config = dict(
    num_hidden_layers=10,
    hidden_size=256,
    num_attention_heads=4,
    num_key_value_heads=1,
    head_dim=64,
    intermediate_size=768,
    vocab_size=646,
    hidden_act='silu',
    norm='rmsnorm',
    norm_place='pre',
    norm_eps=1e-05,
    positions='rope',
    rope_theta=10000.0,
    rope_fraction=1.0,
    qk_norm=True,
    attn_scale=0.125,
    bias='none',
    tie_word_embeddings=False,
    parallel_block=False,
    init='normal',
    init_std_qkv=0.0193,
    init_std_o=0.00432,
    init_std_up=0.0193,
    init_std_down=0.00432,
    optimizer='adamw',
    learning_rate=0.00207,
    beta1=0.9,
    beta2=0.98,
    weight_decay=0.078,
    lr_head=0.00504,
    warmup_steps=455,
    schedule='cos',
    final_lr_fraction=0.1,
    batch_tokens=16384,
    max_seq_len=1024,
    doc_mask=True,
    train_tokens=141100000,
    max_steps=8613,
    dataset='wikipedia_en',
)
Each number is 50 + 12 x the weight over its row's rms, rounded and kept within 0 to 99. Layers, rows and columns count from 0. The size before them is the row's rms in percent of the matrix's.

# up: layer 3 MLP up, 768x256, rms 0.0177, rows 329-341, columns 0-127
# down: layer 3 MLP down (transposed), 768x256, rms 0.0193, rows 329-340, columns 0-127
up329 092:34 57 50 33 33 39 36 53 35 53 52 50 47 46 48 58 38 61 38 63 49 59 52 68 27 54 51 38 64 62 52 45 55 63 42 54 75 44 55 60 54 54 56 73 49 54 42 55 28 20 60 41 38 52 59 42 63 44 60 22 49 38 48 41 70 26 55 19 52 48 40 67 29 49 54 38 17 41 52 33 44 43 54 50 55 51 58 46 71 17 61 51 49 74 44 50 39 68 34 47 52 29 44 59 50 31 22 50 49 51 63 44 47 55 75 44 53 29 66 52 49 57 66 58 37 61 43 55
down329 094:49 58 53 56 62 65 48 38 41 44 50 50 36 32 41 60 50 37 57 69 65 55 48 50 66 67 62 33 29 69 57 41 44 41 51 53 46 60 75 51 26 38 44 49 46 52 48 51 44 43 55 68 44 45 41 47 64 39 53 33 54 60 33 63 64 34 42 43 56 49 51 53 33 31 49 54 33 33 36 72 74 66 68 41 42 55 46 74 62 55 45 51 58 65 35 55 34 38 46 50 43 56 48 37 35 27 44 46 61 51 69 61 55 45 46 74 58 26 64 49 44 39 45 65 51 58 42 51
up330 083:54 69 62 62 59 47 55 53 42 53 67 37 45 49 53 56 51 38 67 50 53 52 74 54 64 49 43 36 43 41 46 53 89 51 56 48 29 46 47 57 47 29 54 49 55 36 31 44 63 65 40 50 56 63 59 34 35 47 27 45 48 44 51 46 61 34 81 60 44 68 63 35 67 46 36 44 52 58 60 64 51 48 53 40 54 87 54 48 37 69 48 67 54 48 26 42 72 67 67 57 66 48 23 58 56 52 47 45 35 41 48 56 45 43 56 58 50 48 53 51 25 59 65 43 24 44 67 44
down330 096:55 65 44 47 62 52 44 35 53 37 59 33 49 56 57 51 43 52 69 70 32 57 46 59 58 42 45 57 31 52 56 43 37 64 69 41 24 51 46 54 24 27 43 50 58 76 35 46 41 63 56 55 57 48 48 51 45 46 27 66 47 60 59 65 40 61 26 46 49 51 40 25 49 56 45 57 61 74 55 55 40 45 63 42 50 50 56 64 50 32 31 49 33 57 54 48 38 57 46 59 49 51 52 58 28 78 64 77 48 47 37 43 44 51 24 33 73 54 46 51 55 24 61 36 57 49 38 51
up331 086:43 78 49 68 81 57 51 53 70 51 57 37 50 48 46 69 28 60 42 32 32 56 45 47 42 46 61 36 37 65 50 49 43 52 65 44 44 44 52 69 49 59 60 58 50 45 37 69 46 45 40 46 37 45 51 68 43 17 37 61 44 53 59 47 47 45 54 46 54 54 57 49 79 31 46 49 51 54 58 58 55 51 48 30 48 70 64 60 38 49 38 52 22 41 40 46 59 33 48 47 51 32 57 72 58 40 43 67 49 77 41 37 41 49 50 35 49 58 61 41 50 62 42 48 62 47 53 49
down331 099:64 40 39 66 57 32 57 57 57 54 50 19 58 35 42 73 48 52 49 57 46 51 44 30 56 45 41 65 37 38 39 37 38 52 69 63 36 44 45 64 58 28 57 43 69 46 34 59 51 58 57 48 80 65 39 40 63 39 62 59 49 68 39 59 59 56 26 39 53 46 43 39 34 55 57 17 60 58 45 32 44 42 52 65 60 42 44 50 51 29 56 57 60 42 44 63 77 58 61 53 41 47 57 47 40 56 49 56 39 54 51 42 64 46 51 50 75 47 54 54 46 41 83 49 52 56 40 55
up332 083:29 37 42 41 50 52 56 50 46 49 60 59 45 49 60 46 47 51 58 52 68 41 70 45 48 46 61 70 62 56 63 48 61 51 42 51 46 47 46 47 57 35 38 57 47 36 47 40 60 47 51 55 27 31 74 29 57 62 58 53 47 49 54 62 32 61 77 70 54 61 34 64 32 37 50 55 53 44 38 32 61 43 28 47 34 43 42 36 46 46 26 48 57 60 39 36 51 49 47 67 48 49 57 28 57 47 73 45 66 50 45 68 86 58 33 37 52 33 33 78 51 44 58 47 55 47 44 64
down332 095:31 53 60 44 37 41 53 63 47 47 59 41 46 64 55 28 66 51 38 72 56 34 48 47 23 49 53 51 66 62 63 34 60 58 47 38 68 39 64 63 54 58 52 39 46 66 61 41 43 56 39 57 55 70 56 76 47 59 30 59 29 53 53 60 46 45 54 43 42 44 44 52 63 46 55 32 68 36 45 53 45 52 64 67 54 53 19 29 51 42 49 37 60 23 38 45 60 62 38 42 64 63 52 59 51 42 51 75 46 68 39 75 45 40 35 63 38 66 68 46 34 32 51 81 35 50 77 52
up333 093:37 43 57 44 43 58 73 66 52 50 50 58 62 25 46 55 75 58 59 44 57 58 51 63 67 73 54 59 69 53 60 45 71 36 36 44 47 38 47 28 59 39 59 53 52 54 65 58 38 52 48 45 56 31 59 46 53 49 75 54 44 60 75 47 32 60 60 57 45 42 40 49 39 48 56 46 26 37 58 18 64 47 38 45 42 57 56 47 52 15 47 32 44 63 52 41 45 63 28 36 58 48 63 32 54 53 52 55 54 52 53 54 63 59 61 48 54 37 39 45 42 29 67 40 46 61 65 59
down333 100:28 66 66 40 46 34 46 62 62 49 71 49 58 37 59 39 52 44 30 58 71 46 42 55 24 63 60 39 46 62 44 34 50 49 45 38 47 54 55 45 64 47 51 51 53 48 62 38 22 49 48 53 67 69 46 58 56 52 52 40 41 56 54 51 60 43 62 35 60 67 41 58 57 48 46 45 31 53 36 42 39 58 68 69 49 56 39 31 42 53 33 40 66 53 34 20 59 41 56 67 48 43 48 51 43 56 48 65 46 62 52 67 46 65 47 68 26 58 57 48 45 48 67 72 37 32 72 40
up334 090:48 44 48 56 41 59 55 56 42 56 48 40 37 59 66 62 66 41 60 62 62 54 43 54 54 44 57 26 37 54 38 36 68 39 62 47 42 59 45 29 55 37 52 55 60 50 64 52 39 51 41 58 71 61 40 57 51 45 40 44 48 52 61 36 35 33 46 35 49 33 48 45 59 67 43 56 47 57 44 53 46 43 53 62 68 36 50 67 47 62 66 44 28 26 43 64 56 54 40 43 42 36 47 57 47 58 46 60 23 54 43 29 39 41 53 35 49 39 46 35 29 53 65 37 43 34 66 64
down334 092:63 54 67 45 57 60 31 65 43 39 45 62 67 51 33 48 28 48 52 42 56 65 46 51 37 57 38 41 45 18 43 47 36 54 60 48 36 53 53 30 27 35 59 46 37 65 31 54 33 40 54 40 44 37 45 34 58 61 38 47 60 55 38 48 54 45 42 45 62 58 67 54 32 50 22 53 45 73 49 48 50 65 40 43 50 52 76 58 50 66 39 47 22 67 56 58 33 51 64 59 42 45 52 47 55 51 55 50 38 37 65 26 52 73 42 57 46 28 38 45 70 45 83 30 56 39 31 48
up335 080:35 50 06 50 62 52 48 65 50 59 50 53 53 43 40 40 21 39 49 56 41 44 72 47 52 55 51 32 65 57 49 58 65 30 63 45 61 53 53 57 49 28 50 53 35 66 71 52 53 37 42 40 36 52 60 43 47 49 40 53 49 56 44 45 33 61 76 34 44 64 62 41 55 48 70 55 48 47 33 41 41 66 57 53 39 46 64 66 49 77 39 73 51 43 39 54 26 58 47 52 46 33 63 67 43 39 42 50 62 55 30 36 46 47 64 20 50 45 64 51 60 70 22 50 77 48 49 49
down335 092:47 51 66 63 50 64 60 50 68 58 41 17 47 63 38 72 34 61 42 57 55 52 45 23 55 50 62 62 36 27 44 49 47 59 23 57 42 29 57 51 49 52 38 50 44 48 65 59 67 61 50 37 50 59 56 63 61 43 65 37 42 81 43 59 76 53 30 40 42 45 54 45 59 52 61 32 44 35 52 70 50 59 44 70 43 64 43 50 32 53 39 61 71 29 55 47 63 44 57 53 55 71 66 43 69 41 52 59 28 35 63 62 49 36 69 53 63 48 58 46 45 26 66 60 45 50 37 45
up336 080:55 25 54 68 63 49 47 56 52 47 46 35 49 31 50 38 44 52 53 30 67 44 36 23 69 59 30 22 46 48 46 42 54 61 60 69 50 58 47 56 55 47 41 52 46 51 48 38 48 56 42 24 46 56 49 48 47 30 34 69 48 28 52 60 67 73 49 35 53 38 66 39 70 49 47 55 54 63 33 79 54 51 45 58 65 35 52 35 35 68 38 67 40 24 36 33 31 42 43 61 42 73 53 50 58 50 50 54 38 72 53 63 34 35 37 44 44 59 65 37 77 48 71 34 70 55 60 48
down336 082:48 53 57 34 74 39 54 66 58 57 53 48 69 75 48 49 75 63 44 46 51 27 55 45 51 38 62 53 53 28 45 58 45 55 60 59 62 50 64 44 55 55 23 46 51 58 41 69 53 65 30 32 62 42 66 37 54 67 36 45 48 39 28 51 62 50 61 67 34 35 72 56 47 73 54 45 65 35 55 45 38 39 27 48 38 36 49 60 75 50 39 48 53 45 65 57 41 44 49 55 72 48 34 69 70 57 47 41 39 50 40 47 30 43 36 25 62 55 38 63 59 45 43 34 55 57 38 32
up337 091:56 38 52 39 43 36 41 46 39 51 61 70 60 43 53 45 68 61 59 71 57 57 76 49 56 43 46 56 56 68 36 29 47 54 44 47 57 39 53 55 43 37 40 33 49 42 31 50 49 65 48 38 69 33 62 51 64 74 40 52 53 78 71 30 78 46 34 54 50 64 46 47 58 52 52 54 68 54 56 44 34 50 29 32 35 47 56 57 53 45 53 56 64 40 60 45 51 49 30 65 75 63 65 46 43 54 43 66 55 47 67 42 45 75 46 57 49 28 57 59 50 56 55 52 56 67 34 58
down337 086:50 32 23 50 32 57 55 27 64 49 45 60 48 66 52 40 52 22 39 55 47 45 57 56 24 36 33 47 56 48 56 57 56 29 47 21 52 52 50 68 44 45 44 56 54 48 59 55 62 55 49 65 37 37 45 75 42 46 57 67 53 22 43 56 59 51 64 53 75 58 42 54 41 59 65 57 54 50 65 55 39 58 48 73 37 32 44 50 43 40 61 55 62 68 36 71 62 63 23 58 40 61 73 57 60 61 57 50 43 65 53 37 60 37 42 50 34 51 53 54 64 56 23 72 41 71 46 60
up338 101:40 68 59 46 47 44 65 49 41 67 37 49 60 44 39 66 29 51 32 42 26 40 51 53 35 40 67 73 48 49 44 55 49 39 61 48 41 41 51 45 54 36 60 71 63 36 59 54 67 47 76 25 57 52 51 72 48 42 60 56 55 64 68 55 45 66 21 66 55 42 57 55 74 55 41 51 79 63 57 39 55 69 52 43 42 51 51 51 59 47 44 26 49 50 39 37 45 37 20 55 53 51 61 48 41 50 49 57 60 61 51 47 72 49 46 55 52 28 33 59 55 47 33 50 70 49 47 38
down338 107:52 37 43 57 50 38 57 47 34 46 51 54 55 37 68 75 57 54 31 53 48 60 52 38 65 59 63 52 56 21 64 35 30 56 36 50 62 50 48 61 60 76 40 49 42 22 48 41 44 38 45 42 64 57 47 60 34 51 64 55 63 59 61 36 51 59 55 49 60 63 52 58 62 57 37 18 40 60 57 55 54 64 57 65 45 53 61 62 40 45 65 57 59 49 38 49 44 64 62 43 51 83 52 29 46 28 53 50 60 60 42 50 66 63 60 55 52 51 57 29 42 59 47 61 41 31 51 40
up339 140:60 39 42 47 60 68 16 63 50 35 37 40 41 54 37 60 72 13 49 47 44 32 65 54 60 65 41 32 54 49 51 49 73 39 61 34 55 51 49 63 44 49 51 72 50 44 68 53 60 44 66 62 54 60 59 50 43 39 51 57 52 48 43 45 39 45 41 50 38 43 19 38 33 30 71 56 38 52 32 53 48 25 41 32 45 18 63 40 35 44 58 26 28 49 47 56 57 50 47 50 39 66 59 84 42 46 54 61 33 48 45 35 47 60 57 46 53 65 46 50 52 54 45 68 31 61 46 57
down339 111:28 44 57 38 52 46 64 54 39 66 48 47 49 42 50 48 24 60 42 19 48 64 47 51 42 39 40 50 55 44 54 52 44 61 56 54 39 42 48 56 54 58 70 69 58 57 44 23 44 63 46 60 51 58 49 35 47 50 60 74 51 60 39 51 65 57 38 26 47 61 50 64 68 31 41 36 59 38 43 57 28 60 60 59 81 56 48 48 47 49 48 46 44 48 29 28 62 47 52 41 41 57 91 44 52 34 57 35 34 36 72 40 54 39 60 42 52 50 57 67 57 58 63 54 41 30 37 41
up340 087:41 35 56 70 60 51 54 47 40 53 68 35 54 58 38 70 61 42 63 63 60 61 63 57 64 70 58 70 50 59 71 41 54 29 45 53 48 53 50 63 49 53 34 41 59 56 58 28 28 84 42 66 50 65 34 55 49 44 29 60 51 50 47 60 57 77 56 14 58 56 57 62 47 45 47 48 41 86 46 43 48 47 63 51 58 66 46 62 36 56 48 51 60 40 49 54 44 42 45 58 43 69 50 43 62 47 49 53 40 50 45 56 58 55 53 53 51 71 53 42 68 43 53 38 57 38 61 36
down340 091:54 55 68 47 48 44 55 62 62 35 48 27 45 31 67 39 47 33 32 61 65 48 47 64 35 49 49 55 54 61 36 59 41 51 35 72 49 59 26 56 42 64 42 58 52 60 44 31 45 55 20 69 51 53 66 55 40 58 30 36 38 47 54 52 57 36 63 61 95 65 67 59 61 41 41 38 38 54 32 33 50 50 48 46 49 61 59 47 41 65 39 51 56 62 48 56 50 56 75 79 62 34 67 56 30 56 32 56 47 39 36 69 42 53 40 41 42 62 39 58 41 39 52 47 38 28 56 45
up341 086:67 43 38 61 64 44 25 74 59 43 64 47 42 48 42 42 56 38 59 52 43 76 78 48 48 58 49 25 52 39 65 52 43 56 27 46 63 46 45 38 54 52 50 47 47 58 49 65 46 64 36 68 58 53 44 26 77 49 43 30 52 56 46 44 63 51 51 51 38 49 30 44 24 41 52 50 47 47 39 58 45 37 10 68 52 45 40 53 49 62 29 53 43 61 60 39 46 48 73 56 62 60 67 67 60 58 60 32 62 46 46 63 62 31 38 45 56 48 62 58 49 61 67 51 23 57 57 64